Each number is 500 + 25 x the weight over its row's rms, rounded and kept within 0 to 999. Layers, rows and columns count from 0. Numbers have three digits each. The size before them is the row's rms in percent of the matrix's.

# down: layer 6 MLP down (transposed), 512x128, rms 0.139, rows 265-364, columns 0-63
# up: layer 6 MLP up, 512x128, rms 0.153, rows 266-365, columns 0-63
down265 098:467492486485542520501534525468523537457541514496490505525504513496437493508482487484501463562516505495501504531515485473505454521487476515473478497472459515514510509578460483524486466455505526
up266 060:498521453487502490501486472531539505474514459513508485489496489521519461534532503523490520498451467508457546517505501544500480482510500526476498568459442485512520517486507471524496468490535498
down266 067:490513505520472523521526539474475481506498502554542525507484516454523445533477497490522493455504521494497471505490467450467490536522540480481537483501496513505451475493544492520465512494483454
up267 087:533472454534500438496499470490491514484493477481492488505513451487492506556459474511497493480536485536466525506509455511482529498512483536514512481473491468519510494496450514497538506480435501
down267 092:491492495543505525499484500529524472508525529522497490548470528507500522505511491490546465504494489524488478497553514446470501517484515508487516497521511491517516477512532494530536554498480521
up268 093:487521517524448488498478500507483541508506499529530499514530485478512458473488494508473516481482498532468546515509551531532492510445522495490525489525536504501478491487555532466505482471504523
down268 094:498466466515502471483478471483509470501453526593483486499507554511522473493512481507470524502485492496452478506515520516498538541534496484480470475453500508505491493478506489510522495514495452
up269 096:472508511471504514504460495542523533490499518500492486512485462509456474526476525513505545464507504513501506501511538535515519455474503495514504501468472507471525493448513526504517503493508487
down269 100:447466479483501515519510533505509474483480503495461537509504516504498504517509517544490486494494482501522493484489545509538488468496521498486516459533508499531463502475485515512479513487517525
up270 106:464531483488507512516542501517459476526472446463511454533490513521495531517484471500449488523520471530485474512491495524468510540550543500555463536507510509507538518515550502501497529489510494
down270 076:521452507489457501432497472553538484468512532490511524471516480485482477491525508476488516558506472491525480497534494464472503530497482522523482461525490516533502478508484515473501496473509512
up271 110:510420496518502479492486514483467492543507505464527470480505480492487496514525510491410495509491508476562541552461487560509530531492499534508489457515521509498536497485480522496506534528471503
down271 103:491525512524495504522482515488485479552513499511520452518438494489514455504473510472537498508502524525485502514530456481498505536478502444498485502465458504522509522492492532510487491471502522
up272 100:457459549521498544461512452493478520479479498509531490461510492519513479493480504513507468496499497507483455494520481517480471498514524514449485476528515471496505511520540498533500500487558519
down272 099:457512533527488507487487492497545471428482510500537501495517538467497522512495493518497528489510477556451511482519500527482524500531485531507536450481528529453504509503512513486512510496505459
up273 102:512520516497454497441495489517473489499496472484511495509492478512526515501502515558454454509464528480485520477471529527512505467514506546531519507490508462505495526493502515493517506509456502
down273 099:510507528524470449489498433506475491482522499510553497489519473488512503505490537521534506486505463484541501495492513480544527484505501469446477534502520514477457450453491546508452480462495527
up274 105:496502480535495502489476482499541473492495487468463468505492508505463524487524476498471491485546487500511519477473472541529464468492526469500472490512487519469510516507492494475510508494493453
down274 093:484463504485468480506496452494511525516490494501529524545471544507497541475515476536486543522514542504513480440513498495484507517485524537506489499515505525536467477461477512487532486506495515
up275 107:497492506521532481490523528529490482510502512500487482504468538527505521464492505528517476527465512467509509520491523504514466513509494485477488534471512508555506513483490496476502520525541529
down275 102:467470515437487472486506525500543503518492519479513452500516487517499496547500476486456495513479492465519492498469524486502489537466493495497483520532530491542489505475502544494457539495509531
up276 106:516510487505483501495526458476466481545497508494527485504520484538487513466575433493469479521489483486495516489564473537515485504504513497514516463564507487492518546482473499469527511491524540
down276 110:511508529490506504518527503512508508513514478494532531508465548470490490490545491503488504535501478518483505456543482492526492506512499543499467465494490499536476544504501504523505490512499507
up277 093:505477507457500467487498515484502492490473541463498529501539501526502470519516467453501472488479461490509470494513455534493505477521459433523520540491480526534498502533467465515492460518523533
down277 092:514529538492491496508463563505486466466502508472516521509505502504522500513486511509490500504503496512484480502514553498489498488524498509508531521494509501510514517429454491507505525494514484
up278 100:517510542503482486453519436512493489433518479473495489471502515515527489503504506504496484490510497516516520521482459484511513524505498506479464526457538452549512495541516457508496549517546485
down278 092:503490490491505542515446491498495491468508527490513514478525529493452494493486500480473549481457526543466492526519567485465502430488478494473489531535499491486530496506523464514534504514525503
up279 101:468493528503512463508513489476557465489473475478443499496479492554506480511519536488483471490526504487507491507466502489504448481518466465488569481461501509478496535534466492451512490479498525
down279 099:493478501520457482520509524455537484552506522517564521486476530486478502501451491493492485469461482513497494498507482502470481522500478493477483524504527503463504450474479544522532514431503467
up280 081:508519501545503493491484500486480479487480447471510474453454492502495512495540514513519507493508506459501492514535545511495484517486514476452488512504467502515481484520525515497516527473531455
down280 092:463495485500497469489504522473507483475505498541519540545477471465479515524459450465493547450494495536500461495483429487479511493474511493484460465466521497506486464489491460543479503504485498
up281 103:544509515464543542535509500514535538507540491499486506463496495528487466506517509476473510529481523532473527521501489477473476493488555488477540542474548466499480520534486478480483510512510460
down281 101:537487509530476528524469512528506536524469505488491508486552504473467526513489448511531519528507483518456503520427510512486519462524502486497506518521502494526511505521456497447543502519502517
up282 096:504498517511509457496484528516469535499512493455467541488522525508463490493539501482504503442500481495525487497476502532536450451527493506473494517498480530484534463542495513480515478541503494
down282 099:510490486512483491507539571527497486533484524477496466519447520510533566538468476453477515512469543489481526504493512498512483484508495476498470497506491515516498440509519518521514515523508491
up283 090:490479515529495469501509516521490516473493499516498512524450466484502559451506452466486534511510503471500488547485542520494504460428500514543529481533534475499488515481552534486530479505504507
down283 073:482499523508492530487492581512524508467529533485478515500501528488482499469512482497517505487459444544541434490486488483511505505505468500512483511473476520530505464480473522494515488497494489
up284 098:504524557556560478446511490506477485487515457515516501474492506481517500534456514528529504478527487489487543500496461482547499512498493471485481489543499495553480515499511503470513461480555525
down284 097:487529501533517487497505484515495443541507514484517501448508472529502492527478505491495446423490496571528495500486511455486521504496490479514535507436509506483480514495501523482511500509492493
up285 090:468517481488474463513453506521501484491519520564491524493516505493516498525518501504482474493508508516483505479515494480532560506501478479525492486496494488536505464498530501500525552525530502
down285 093:503516502504496506488497512503495516549475528531494504509514558499491515450464504497468502509504534506509487498520495514509527485494527513476462495522443492493520501499495514492467452518529452
up286 095:510467514480484494496480515492473484462513461481508519493506507527507536525494501509517480514436513471497527495499562473475463500503517477534509510495467470494516505509496483448479514473487546
down286 091:478524478498467487510534529460516511529490497506532530517476527454457485514487463508522463543512480511469423527523495494512485539499522484511495536526538527518479501457484490528510498496487509
up287 098:491468482546490505490474507507475530467515509515521466548484464451523532514562473516471508515554509507532531476485526510511501495488517515474497537462493434498467489475508495478486540519538479
down287 090:499521489496486497499514507505489497510537573521520492490512485498456477525520488497489495539526510506488509512536491539495465509461552487502517494519482493485472432499489494502475475495463485
up288 114:448543501484498478518527521447510537442502491476506474459521512563500478501479522458473491447471488469509490488535502535542537484456488505493503529468488485492502511507474504510519477505515469
down288 108:499461518533506490502508571552492478540501517529527491453470533478507500505547509521509484472518478513492478478535506472480513528504512512540491469517493494526497512502503474514506472506521503
up289 112:527478503508473488481516485457492518507492521460478469489564492462478529496586494515481477485459463490516451485476527517504504534520538529498486512491545474485545487513500501513498457442486472
down289 116:569474476474494527496465467527476503446479491506495486484530516500513518504508493521500483437483464492516507502507517525535485487488521518496487509524471477470473535496472514497489492509514479
up290 100:512501520469472499498527479529483498482484494496509523495456457509477531497462445546469491504485441489501497554489463516518555466466491530494513515485509518475510476491507514514521428497502511
down290 104:512477503504453501456493496482479483472498531489506512532489490504504517508549534482475451509534575507470478491460490535495527479466544509470496497535511532497509497489509476503477519453510529
up291 102:485453509501468489483494502454476504445487517488494494507497504506491513541499505480453539504498549514498481503518518493476512468469486449538498536518521451497469458466523490518525501500544492
down291 093:540487505507490463499501455489536513477504474506498506504501510526505475492526546501497531530497496493513459517491525484482487557500485496494508534488501453508520480465486465527491515500495511
up292 100:479473491494465505473475501497536473498479525478485491526533495485504486484512552505469462542539564534478485483515499512516512493487492477470465499496495464513518530497497520480535502501520491
down292 104:480492488522509492511500522504512504491512472544485514498471524475494532492457507517548499509538501507496503504536535497510502498491558493552493448474479496529510509527424523508537519559534524
up293 105:488489527443507516503497502512447516490525514471534530517519500519503468524531485518505535549507533505488530506456484519471517509488453546466464517486536463492498550494560510520515488541521465
down293 103:443475515523463439503507505442544528528494520514511513495514465492555498495534439516517501472501516503479523462444512500474498527508505527520484553504531516484473526525493550490513511496509496
up294 082:455477533540527500485541493508513468520504475457520492520490524521454488522481517512491500507494497512481468466495504514500522477471538502493476507513512534524511499513505475481526443446494497
down294 087:512526460541490516495512495497487519521520485491529460485518439515481484473535458483539528481508504501521512535491519519484503521480515510471506465487519513515535510505529494517502527521530474
up295 100:492502553472495543475512454469483523449504502487505532463530449501511476512494490502504500481515504486482502525476475474497493534470496507521496540488497482521519503523550459496475504508535515
down295 108:527518486501518515469522501468504470477489530520472526482482506504507487510500518559552479547483531452515511532538555526511476553507491494496455471451535465498526479465473466459503449502480472
up296 095:523504540507514555432493463539512480443454556490482456501473467496483498515462538497485514506502499556471515461501528470524483460508504486499488490485495509493462506500511506516515481499528512
down296 094:474471499502504501517525504508507533532525544478495507479480479507521486493536519519448511498477460479498482488486538498506489515515482550521509473521488477583514511462478475491515482539503526
up297 105:498493487459516498510536526558486489460518539484528542523532502512514466480517476486488487448531536492514538467466547540462499446515508539470520545495494482495529537510517494477478497508477476
down297 113:508481497498477451494490466485515505532538488480499521501499512503499454512528534494483523511477463551554466506491505501481504496504506517522472439504527516497493476481513464546475518506516465
up298 102:522507512532502479519521483449529520463521497483509520529542511535496510508543485472537528497496526499471465490489527512484499492517448511509475509523504519484508504509504491470470454493428492
down298 106:517528527479492494461457504472478490518487516448514476473518469458490538519485476588496467458507510526489530492516476493485492514493563514534527497557531499498499504473521505537461518507496519
up299 095:454498505515480518504502501471505560499498495468523478497537520493466505481485491536470491500479524508530515532498538491479500519518464466470471536503467481526541461522519531530498494471483521
down299 096:496511520484541460449465509505507530504497496499515514481487492503496522468450499460523467513540450530463506490481524492452504499517484548481461519479489551522490460463488515481458490520514475
up300 123:531485479484469480447507524463496506519520449431485464554531474484530519515495502506527479469518526456469490496513518454529492509531488532521499485501484533503475521550514500487539457482478493
down300 126:513525517549519465523451482452477492484486488458519504487535502552490493497509530464533515512435455538515488506518483470557479495526494506477496510519498467508480526484506478460559479505526506
up301 109:514513526534504502480519531524445524500494469528518506485499510505484509500482434505473470479566477472526540473509521512510494508455468520508497473488475515498517515523461501487491471468530481
down301 100:506498535533494485482549519566508498490478501504497497491501510482479529493478541491498492512533554497487490503523453478470505459500503547478482510480527531461544520535552498474507516504460504
up302 113:484488506526550546451482462468502497486544494507498471483465467536489478536501507521510510520477508491495493519531490457507499471550491498463468426525457507496508487488492506518443472541558512
down302 112:533503508516532539536527546511532497514526470482502509515505495474516458490497510468438495480482550487481524499494500495516499447466506521519498502486493463516486532509490495503514525502499516
up303 114:527539494520475506498477521483532540507535552427492499500474481503508469489460470520495516490528510486528502512503462515503508462508459459474507545496480504534497471518484502460525458499482484
down303 110:479464507469466534523477543518487560449497475482482511498516426488501524484508487470490517427510514519483459533507492490513491480523463490500513518492497446506551535492497482509453499516488521
up304 105:496464462478505451488506522522529470506469496535504525541522534489506526530518474537519495499485498529496539505563476518517490511447538507512505490523450464499541474486559526474490496458485527
down304 101:440513477484494481531514460543506471473519478502479491499535484508447521477463501467473470491541471530494504486497439465498512497523471510443468515528507478514515526465530491473466493556519519
up305 098:511504500505475530508484499540505476470526484513494451470517488502478489513542493489526522470492508484511497525527505484525515455475526496521476495491488527516508503451502475466529559521486498
down305 105:481507504465532536511483477501510527495479498499477513535507523504552528508509537475543464483544507509498476526481503478459477524517496490508527493482488483482467482487496499512453509490475506
up306 100:528458498524527488500497508508481492497535470502508477564475448562541522538471486487477501462515488492540506563580497512485513547477486506533493502482512486553521504512513488491476493485508516
down306 097:487499543500535493481500503511506467485519519512488521514505444473488487411486482477482520493547465486492512487502444498451509460501527506489516461514496540518515476523508511452496504487522513
up307 108:529488509475472511551482503509504481479513472477449530493512469471509476487476535542475500442450524482488503496486507490480485514491465484503459485491542469484495549488520519501517487485469487
down307 107:496482502488532506498493497434544507495471516466459488495482507485491518511522532539515508481531504500458473481479517537473510508475501531551512496518525536556506457509491499461482463505507491
up308 091:520506518514482463489501519549547541552473503488453455527535474491523500491504519506472493464486498477467485503509508533519532517511493515479519467430493468473524491499528463510496486504535514
down308 098:494485527458510462503489521462504513497502486515472470489508535468488492480501454498470530541470463498483498511534495480534467555525527452483540485523515484469545523517511482500498476487433493
up309 098:470480548511522535477495499530463458450500529510512462493495481523479514520488511544428477490473472505494456479492535516525506506494492502489496558506551488479536491474461547515514502542515527
down309 093:454538483446497500486500465492507561495504518515509513455499470516521515533492525534492509496504510520465480498468520478490518508487496484528529519470451488524498510516451506503514480471471464
up310 112:474500533515509484491470514526450480465523478538500476552502517490522485508505476489518514517497463490502515526516471475514411488505513487504496497504497526515511555521489479489509493490532544
down310 097:522528470549479478488516486468530462483510528465500483494457548516531472496495514518543493465473475470505506453522521523510502470552493513502488521492530513500489513500525488460549462504474533
up311 099:524466465550523480492510465506496543485458505514483506508474483518500504483514519489507505497525512475514517431484533484527493496519484527472535505530508492504445489499490485510536488511520485
down311 080:488470535498531467476478469478492495491496541442485489434520530496517476506519467480519503478493455537503482519517498448512500496494482539500517536498492486543564478523504468494494498500497485
up312 091:440536512500498519462486543464515499502501464473494490488552498534495508464504493530471463491515456512489512497538437519510481503504480518449507531496483492479535508458482510485559492521482484
down312 097:450488503538486504422497500514489496457473482523477499520514517514461483522483505494514532475473461531526478520468488532493533526492519515477513474529553508505481467525490497513529523485483471
up313 091:444512463463492475471490465479527478507520471527544499516503473461511468481529506531581525489462503500470516518496483551485529510490494492456505510512483476504466529470498467481505485514533502
down313 098:500484480534452491481518451469514531558498502536513469519518470471496507483497490506474552546493483545473525510493476503490474472470503454488492502518500515501464494510510424446484508495568496
up314 094:446492484469538447504524510513511503461503506513490482483537488437500489500501490467445553528493479492477481470492505500483487525481459504477521531508496491499477521530485487487496492474514504
down314 089:521496496546494474505528483480471485543478460501500543485487520514443540485521509511548451498457507487519498550505492512518518442484482469554504509506478505482456486513491493500484459464513478
up315 104:498483494510516489482489449524467485506508484525531531472541491502479577491462515503478530481488499506541452511433529463539550487525509490562473495470517484494514520515540506535490520509507520
down315 104:492506495523543522512478507549474504488503522470532538511503487540502469493503533486503498489496473498508486491511498512491516491524445484485484516515517454498505511510551517503514493515457501
up316 102:500526498504477563509489520448514496496496494485552478497442466483499519469502518503475498473467440488503480516523504494498470508562532465496509482514551526487539489511544503550486483507514511
down316 088:467499558465494494535469459510489510471467485488456520520496515519513433467527466505477484512536510517517500532455526501486533457485485481536484514515502526458530487473534519499509477502517522
up317 093:508459497477495534512496532473502494510538490501519534495550446475529518492530528471536501464491525541474506514525464474490515486474458503477490524526518518489465484455495504503504519484485492
down317 097:471497492484508456503468513516511465504505459530479545510471507491550477508486508525527495462458506523492511501513503494472495545474462523512441487496517488480495468470490540482527558472516514
up318 106:523515510517517492483522512501534506494508498512473527540519524510487494523536513471567491478498540496505499474490526523524470490502480486488498464497481490534555511530489490477481484526489497
down318 113:484484511543514536530543551493488513538539496543510464445514505476485542476503494472508494489500503521531523496497482529508506477474475489479513499469507506488516495520455478503495500520507474
up319 102:512506481532516507493494463512515514529439494454459492504517461507496515499547512474483515466522449518516502526481525530527537460500535535489526504498491502549459525495492513499506477539506517
down319 102:515463494516522498518472500522526475512530531541509493536490489488476495488474495499509473487534439471502523504505496467524505494489468463548532488523496481523486532538512482540472549525519455
up320 085:510462505489548454473507508500544474504498485504515499477474541513512497500550457464492452467502519486535488442529514451506496496521496535508552514529534483507477492542495467509481517479500468
down320 090:513517509481502491567483493520483498513516531541528488523506502483499505493445532543505499492527471520452520510511508514508489506466466484485511538520507503468470472462468437480499516497462513
up321 107:538494462507482543550528491519467514507499520485527504498515505499488498499515502548503432488497486509539516500512490552533498486514462505453488525467487468477499536474484479476491497484492495
down321 110:507481499530536463513502528468476482509479464489502526513512535503495471514509482502496527548505547521476521510485466522497492521513499504504507511492462468496475515546486476475514503517520504
up322 107:484546514518490495550522488514433497511479527474486544531504492493477437454529537510447485498483517516496522525537534499507495526459472486509520489489502517501540506490507534504479512516495528
down322 110:497506514504461497464516550521489497472501488505535496510485488533494498488520490515477497482513555512481470501470529542494498504514496492531471494486514498461519489496487519528487501492488494
up323 090:485529493529530486546491517491478536519455495490486485446454467495519472454509493504515507462534476498502500518538473517496531478482516534529507528495515487512534496481466467495496504457498494
down323 091:480488487501442481494492480477542540516513541505508493562494527484565508545507524487545491482467516477533499459535484505553528509520489501516496513495476506531529501515490483520498497528512511
up324 096:482507483518523541510515456566483497489495491481500520433488542484478511491568504496487512495505508492478528501525504508480511469519513510489475551456518531478502508489513504493495517497483488
down324 108:474476470484494525521504500506484495516499475520499523503458480504544529527486510515445505496488490526486518522549479501482519496496473499450489503520525502510499490510477480454505519507465502
up325 097:524500498473473491502538540529505492480505477491478478499483503468517532468508491500530474446500489538505528515495494489526467525496535488467467544490474471471505538492530519515519516496503471
down325 096:514538506472568554487496561500519471532486488459506487478512473495509549477523501502475541505495482485503506501512484491507508476519510501497490458480522465494509532460504499492524515499478519
up326 113:490511447531494511505477478488469483504483459476510462478484493479456475496553487521547462519519470485472506537485527523493530494464546462485520524524496497526508529547499517517488492486493496
down326 111:538497488455491472499517499470466502482487474515531531487541535519541475470485448483495488504492492509545527494507533511521537476524479478526459561495516516520563500496551483506537498478505487
up327 112:518484481517489501530490491503528537465465480485549501516525471477504505495494497473522446533513509475503565524455525498460520460489491505521547522471460515479514485538469504541491481521495493
down327 099:480480502501497526522505454506527571508521526502499513481511480467474481449516513488500487511498514475490554540525536490504490532505536515442529503513462505487539532491486510518493431490485480
up328 086:485503523532494530509489555456555506538506506443466450511502502507504493490472528501535495474555502492478558496490512526519471502498486456541487464496541480509518505519444501501558519460472475
down328 090:497508470519479491516507495509418491465459471509482517461487498488458476512534496502454506513473467529499444498513471487465479447471536497446513515461495501460529507518512474537504500504521508
up329 097:511511505485500518459531503481514490495525496481458523502505461452490487510519492465508491497481494547472468499507502443511485499456503554504507466470489503522518494502491511491528468511452487
down329 110:484519465515484492543508485463531551476529542472490458481469483477476494512493517468505452496516521471522494513511487522480511489514514504516482509488490523508484512483547506568466506504497481
up330 111:470496493495453541470478513540526495447590544500510465488489488475488492514493485505519471495489487489572508513451466505523509463498531523525466516504515489534476450505526491479498481490484469
down330 107:515459524513488480483513493533483492451498490510504500463498468568482502477484504509463502499475519536475481502480541514526552467484509478471494502529512452505527521496559508486472522492508503
up331 102:469485509493465519469495498502444477475506499500490515531509470510505475518518526549538507524471491521472495492477463535503513511491525467485480498496474486521517470521505507499484527588484525
down331 091:500484504438524525511522539504520514522519488504498493513533502504499516500519485505457457489506555492541505503518523453508517505489484522482477484526453413481467479529470507518509516524478463
up332 088:509501546438500493515502501524522501481532472505496532437480545482495489473498474519533488486469464446469496479477489501496484495504463495496521486492471490512497544521502507456529519503492462
down332 093:513454518537523479441522509478481519487472497535507488542481493489520496523487524480514504523592521465485467540497503492517494499466510544474495488509514493495494465513509516534452516461508476
up333 084:521440480507492440486484452492516498516506506483526451522488500482502524444487536502475524513522484486498478479492534544504519516492507525531503515503445500543512506455518505490486507449540487
down333 095:480497475481446503527521497529512514515481556504489535498512487495500482485519535470505506499544493519491527501528470488515519517513494462434499484533462498501456448489514481464481532523497470
up334 061:459495487518475484492506500534491498520523519431533498500504469511492535501460523474530542494456479512493491470526534487487519561519497499448502488492530485489526493471498510523506492507503479
down334 078:541529494490491476523501539513506512487508507527521468506524518467520472540443527502478488470523505526508456492459481500471506508501545474452492492504526536468462523493517469507499523485516506
up335 101:497487511519534481520483515503462472467471495482498517490537505504513495476517471516491520462510505511512490496516540528503503465532536480514481493511518506490524519490497446496462434509488541
down335 102:473508515494511485520510479485525450457524518520492473512514492478470474506471493518485474513485484510502471479496496526473499483481505504518531455533510484523507514489540468511527545513467494
up336 071:502537485474487509509478476436461548504445511476473482502515493459489504526523507489524547529495505523515542481464504521533460511562474533496518539469519462491493472485567528514497515548502468
down336 084:528522496459501491498534482546487519504453507463478444490476461480493494495525468457518526513503499521513498430513525503485512494537471495457508483545488549487494472456526489499502528478486491
up337 091:558516500467520511466502495528493506545497476496479465532502511472470481537512504535514449485508514531494504545531519522444483485484478452468484505464483493519540524507531488485543470524541539
down337 086:482528529523471520497520519499542492527526539497515500550529486484480452490502516477523506494482557527533529518517458493495528514528522450478536465545510484486501469475549476486527535501506497
up338 098:480503504505451522496511522509506484441494546450511465477492522524530535549473529476492443533507493473476476544484485530490474492480461505514505499501484512532507529526534493493457462522482501
down338 105:513511460480534508475509491519525497469471457459457490495525551539457478481556551467496539460484478502502489512510485485547512491495535534473490477490515513486542521523477470485449499495505507
up339 094:484540484481507531552479501494453480544494516497480505503478467498489525511496432506535519533509488500477486531498488510496517505519500488488509500511526483523533528496487518494500439551504517
down339 098:531501504490514490548505489488497490547477509509497478485471550494519508495501513492510474484448451470497491475500532523500522489495548479512496534479523553492496462467514470517532451494461495
up340 101:526478532527490458475462491508482537502485516501448470480518496548488446537532499534478510510502477469471457491509492530550480508550481485527543486479515544538506515497480496480504467465537521
down340 107:506481480496502544468491497488478467470495514524519511498533507454520527438476485446515505513490501498486513529479481533488466519508543535465510520507494474484498503496496528473509512491514507
up341 096:449524536492508543491518506505458486475481521497507497512460490473494519482502507513509486469503498484525469473479519570442497497498554526517482500530538466488484470474516534487497488495521522
down341 082:521507509516505482521471491526530492545509510476499522512507492483486441478505500506492536499465503514511534525489464439492545505480502518499467481490500486521539473497547479512500487507488503
up342 110:513465514485535497506562467519498492491551492529495503529457455505460491470487479455527508490520480506528505477488476492505485501463558484507538463531470489500486504556531534505506496495489495
down342 106:480490482537441498576543495484497484519468478446485556546482502503480501502495468473506478461485525531523462509477530520502544497499491469511464488470535497451470499482476481522510513551459533
up343 102:520459458486519463504481537540511502495528454483544501476511484532508495500520501478515511520484507481504498496486521512476528483525477523429506545517460459531471526516487519544487494486510536
down343 097:477493534451526485513504493464486539500501509516521510514510518479501522524499508500470514566484544504526514491528497501513482551480528521502520486514495502477494477520522515465486533513483469
up344 105:522501524521462515495475485504454497460502511528497512481445486473475489493538485512551474498494472480484498547522530500510470509504499492482493484485478500486458532512487491455494541527481478
down344 094:460516464509503495492530531513543511480502515441525528536504491508492457486476508501527507526508472515510495498480568471469540557484526513506531492449457482517515497529521455534496485501474508
up345 077:512440535523524512504505485488487471499498512543542466516532464548491491473501522499516489558524528482505514518481543507464543520486457501567481502486512493521475486472478453492473473490504485
down345 087:512511492481493493539480504500505496500489518502473573465526506510482490480521496514494527510545508558509504507525495482556477512504521459506482459468525495508499509516494492461471525533518480
up346 092:505502542515515484498526516523481437511520453542508502501513456507508491484479525563493496528552506472494495481491506528537471492502493504462521551492470492508529524528447466471503537517521499
down346 098:574466471519520476481494506445438508516515468506520471523480511538523484493521488487502526488501469496477534484488492508474524493516479462534477488501495476495472480465510539515505484504485474
up347 103:476513515464443508548496469504495492490528493468511499499505512530477512532506463524438512455495517469478474496506504525515519467476511484477491561499521534511527507476464468460517447498526476
down347 114:477493542486507529507532532516443462559519528484480514502456523453474430479517512469501499561490506522518495497466540503519501542513510531481508506502522512480508468525512477508532534515483486
up348 124:552475508486520492476477490509489492511485542469515509500483533535485494496591490491501479506515482500465472489496567525497492520459510517496492520471512495466540539478535497510495514489508511
down348 132:556483522524503527506513501552484513491554537465481562494508486545472452485526503472463478478508493512515519532502505490499489479485533502541460476512512524482523538459499521525527498480537479
up349 096:538500496453500526503555538509530521466489488485510488469535481505490534502487481519470512461452517496478472481517511506548540518490497485509482465533502478488470481490506470481494505480478498
down349 108:519533472505479471480469500497484461466486459528500490501491505482497560517509485464514531518443511484502517512445487477485471466497472528494479531505506486530492473479507487503507539507495478
up350 099:497509444508513520521483503509515514486481506539507550520508503507556540499540524500475487549549478450509511490512508495502479501538513496524519463531505518489528523494525514485475484488474533
down350 090:490511513524443491470547476480492508477525508508466502475526545501518503483561447484508506489470518514495533489485484504462489523468444503523480485484500467554520505522498508484486521489475525
up351 100:549465524512518566481524530528477488513532501467461501467531503511478493506495541498493515519485499487539498483525502492488500503484466507440478493485503515471512471498492540471494537500539509
down351 100:497518491512456488524499493462516507535479506479474474486510523487544532460467511461505543498510544536528472511510508508501491517515498530552517526543510496517454527508531471481504473509470530
up352 097:479478530552494554487454493549490490516508487479509513456475470517480486486481519475458500504503476452493523537507503446524487513510486523495429527505531490517493548493477533507468500504521496
down352 102:543483547485479543470500503511486489490505520484518502488519501485512493501544513467537465518520473516500510505451549488513494471529493533547492519497478516505515560494490475490509524475512480
up353 093:487498529513533509504455472456491503504500515496502513479491534510501521531517477461488528457466467546473488494475493527514494480559505493512522526531516523497523473487499489499524456467524500
down353 098:462498505499520505497483517520499515525520466522520440445493495487499510491479538531481484458539505478464517554485529466516500529508521490568479454513512500508485477516480476467484501522519504
up354 077:500501481518532498479490472486488502539496564490504537508441551540478551509524489485518513503499463510522532498487492480521485525487514517464495478488488476489445553493496482486450500456515516
down354 087:537523465483481461529517488542503468455496439498490509490479542493496489537486494493517471456511487523529444479502490520514487530500527517540502532493521484481491505449514486558500460494508485
up355 094:511485514429451505471479488472483502480480494473561488477498482476533472527511530553478497493501453488474484494512521509519473550515534499499424504462525497553482475513507506521469477495526491
down355 102:500500484502502482502488493553525521487509482530481535522518486479485533470494487466546509490478531528463530496497470467533493507508462495454559494511465472478531526506553552508537509513496502
up356 096:480525530496451520481491484520491462494498503472507510504517524470490489525491432485533463506519552486458498494518507495499517473485546543481528502497497483467526523478526507497493507518514496
down356 102:513532481502474533481509530505480488481502502470505500489448483537477484527490567481494493513486501482530481525550514515515491565491473465520459487488491503498481489511490499470512491509480513
up357 096:522517450472537491504537522511497443475529492485551520474474465484470501525499508524485510458451480492479531549489529484515523465507516477522487547503500515501532507499519529537532537506485506
down357 099:458547492468525520521532539508522550477508498522470480497492476515521476509508500483498489496516505525529503495494501473480529530487481542474530515501467478501493526530478499491438474507530471
up358 096:471495540490521559502469455501549487452537505524514520540489449474509510513496486520540540521476493529486452529530514462490522482518485516500513531459555486506499492504509506521497480490506528
down358 100:496467508495509452490463483515507506509494527503496484530495494517521471531497554539517493449517499492524500485560479512500497487437521520509486469503516526544486457510515506432482465517477520
up359 091:503482490517479558482468521547552494485519512495493482485526502496490498503514465474467511522485495498501532517499481523452521497498473501546468478503504495472517501527457518470469491471496498
down359 107:515544520543511470582496495479518494494499524530495510523502505487513527488518505486489516508521523529506462512532490467448514483459520508517489472486496481499520491489466495483466493489459485
up360 107:563498494485533559468503498458496482500491499433481504493504497518477524487513482503509509483519500493510486496460509455477505512506477465513473509477498465467489507524461513492514527514524496
down360 111:461498440509524478487517458496483523523508517509488455429499422495484492470486505522518468517552493498508522536489491523513524476482481502470516510498519506485520525481531508473510515509495504
up361 095:514508510481517526514514527470511544476503500492511521520486471488437568517465506530466523489505515513503490510517536498530464475517501454499503564511486474506490487504499506473512514499446485
down361 102:440468558496479473483493496510515474523487480508485514483537496451538464506530476482516484513511472484478524496480466512457560524462499514495506484454512471517462495500501505498472480559488495
up362 102:494524448486479504481478489511461489475463470484502517512467533502549507461493484444495514472498527475457527528472505500529525515480476500518521508504474472497506520499538529476506579489489518
down362 098:496472529534501523466475555540457503508488548497487542525516511509500554483508466457495509501499465488492498516517510539513516490506522522478492504492527468479501497506532495488442467500511460
up363 103:530528488501478508482485497501478496474463459492478519521506445498521516506479504498534494497520494447544482502539527476484499462504483555487499506504534481530530514497518514477545523485520492
down363 100:534513510501520541487497516502511547485501530487535519532492505486525531530463502518475508513543504482468494505508502474520503478523494499434521467541500503434496532471517503502515514501520543
up364 123:467528500484499495473486495512504460451483488476515494450520472509513497479500526490510501509494526523535509500504476507485527480506535500490517473442473489488568516501477484473503520513510466
down364 123:480536522486487463461504460469484500461492490492519497509523538470486509486511500530514481542512444518493545474520501485465454519463483466468548452530455536505474529485514499499515499481500514
up365 103:506515512523459522486491475463504477460486534504505464502446474511487486505522512494495480540522526517493540490520499486511519528488541494502501500512458457506494507514500502486518537432507505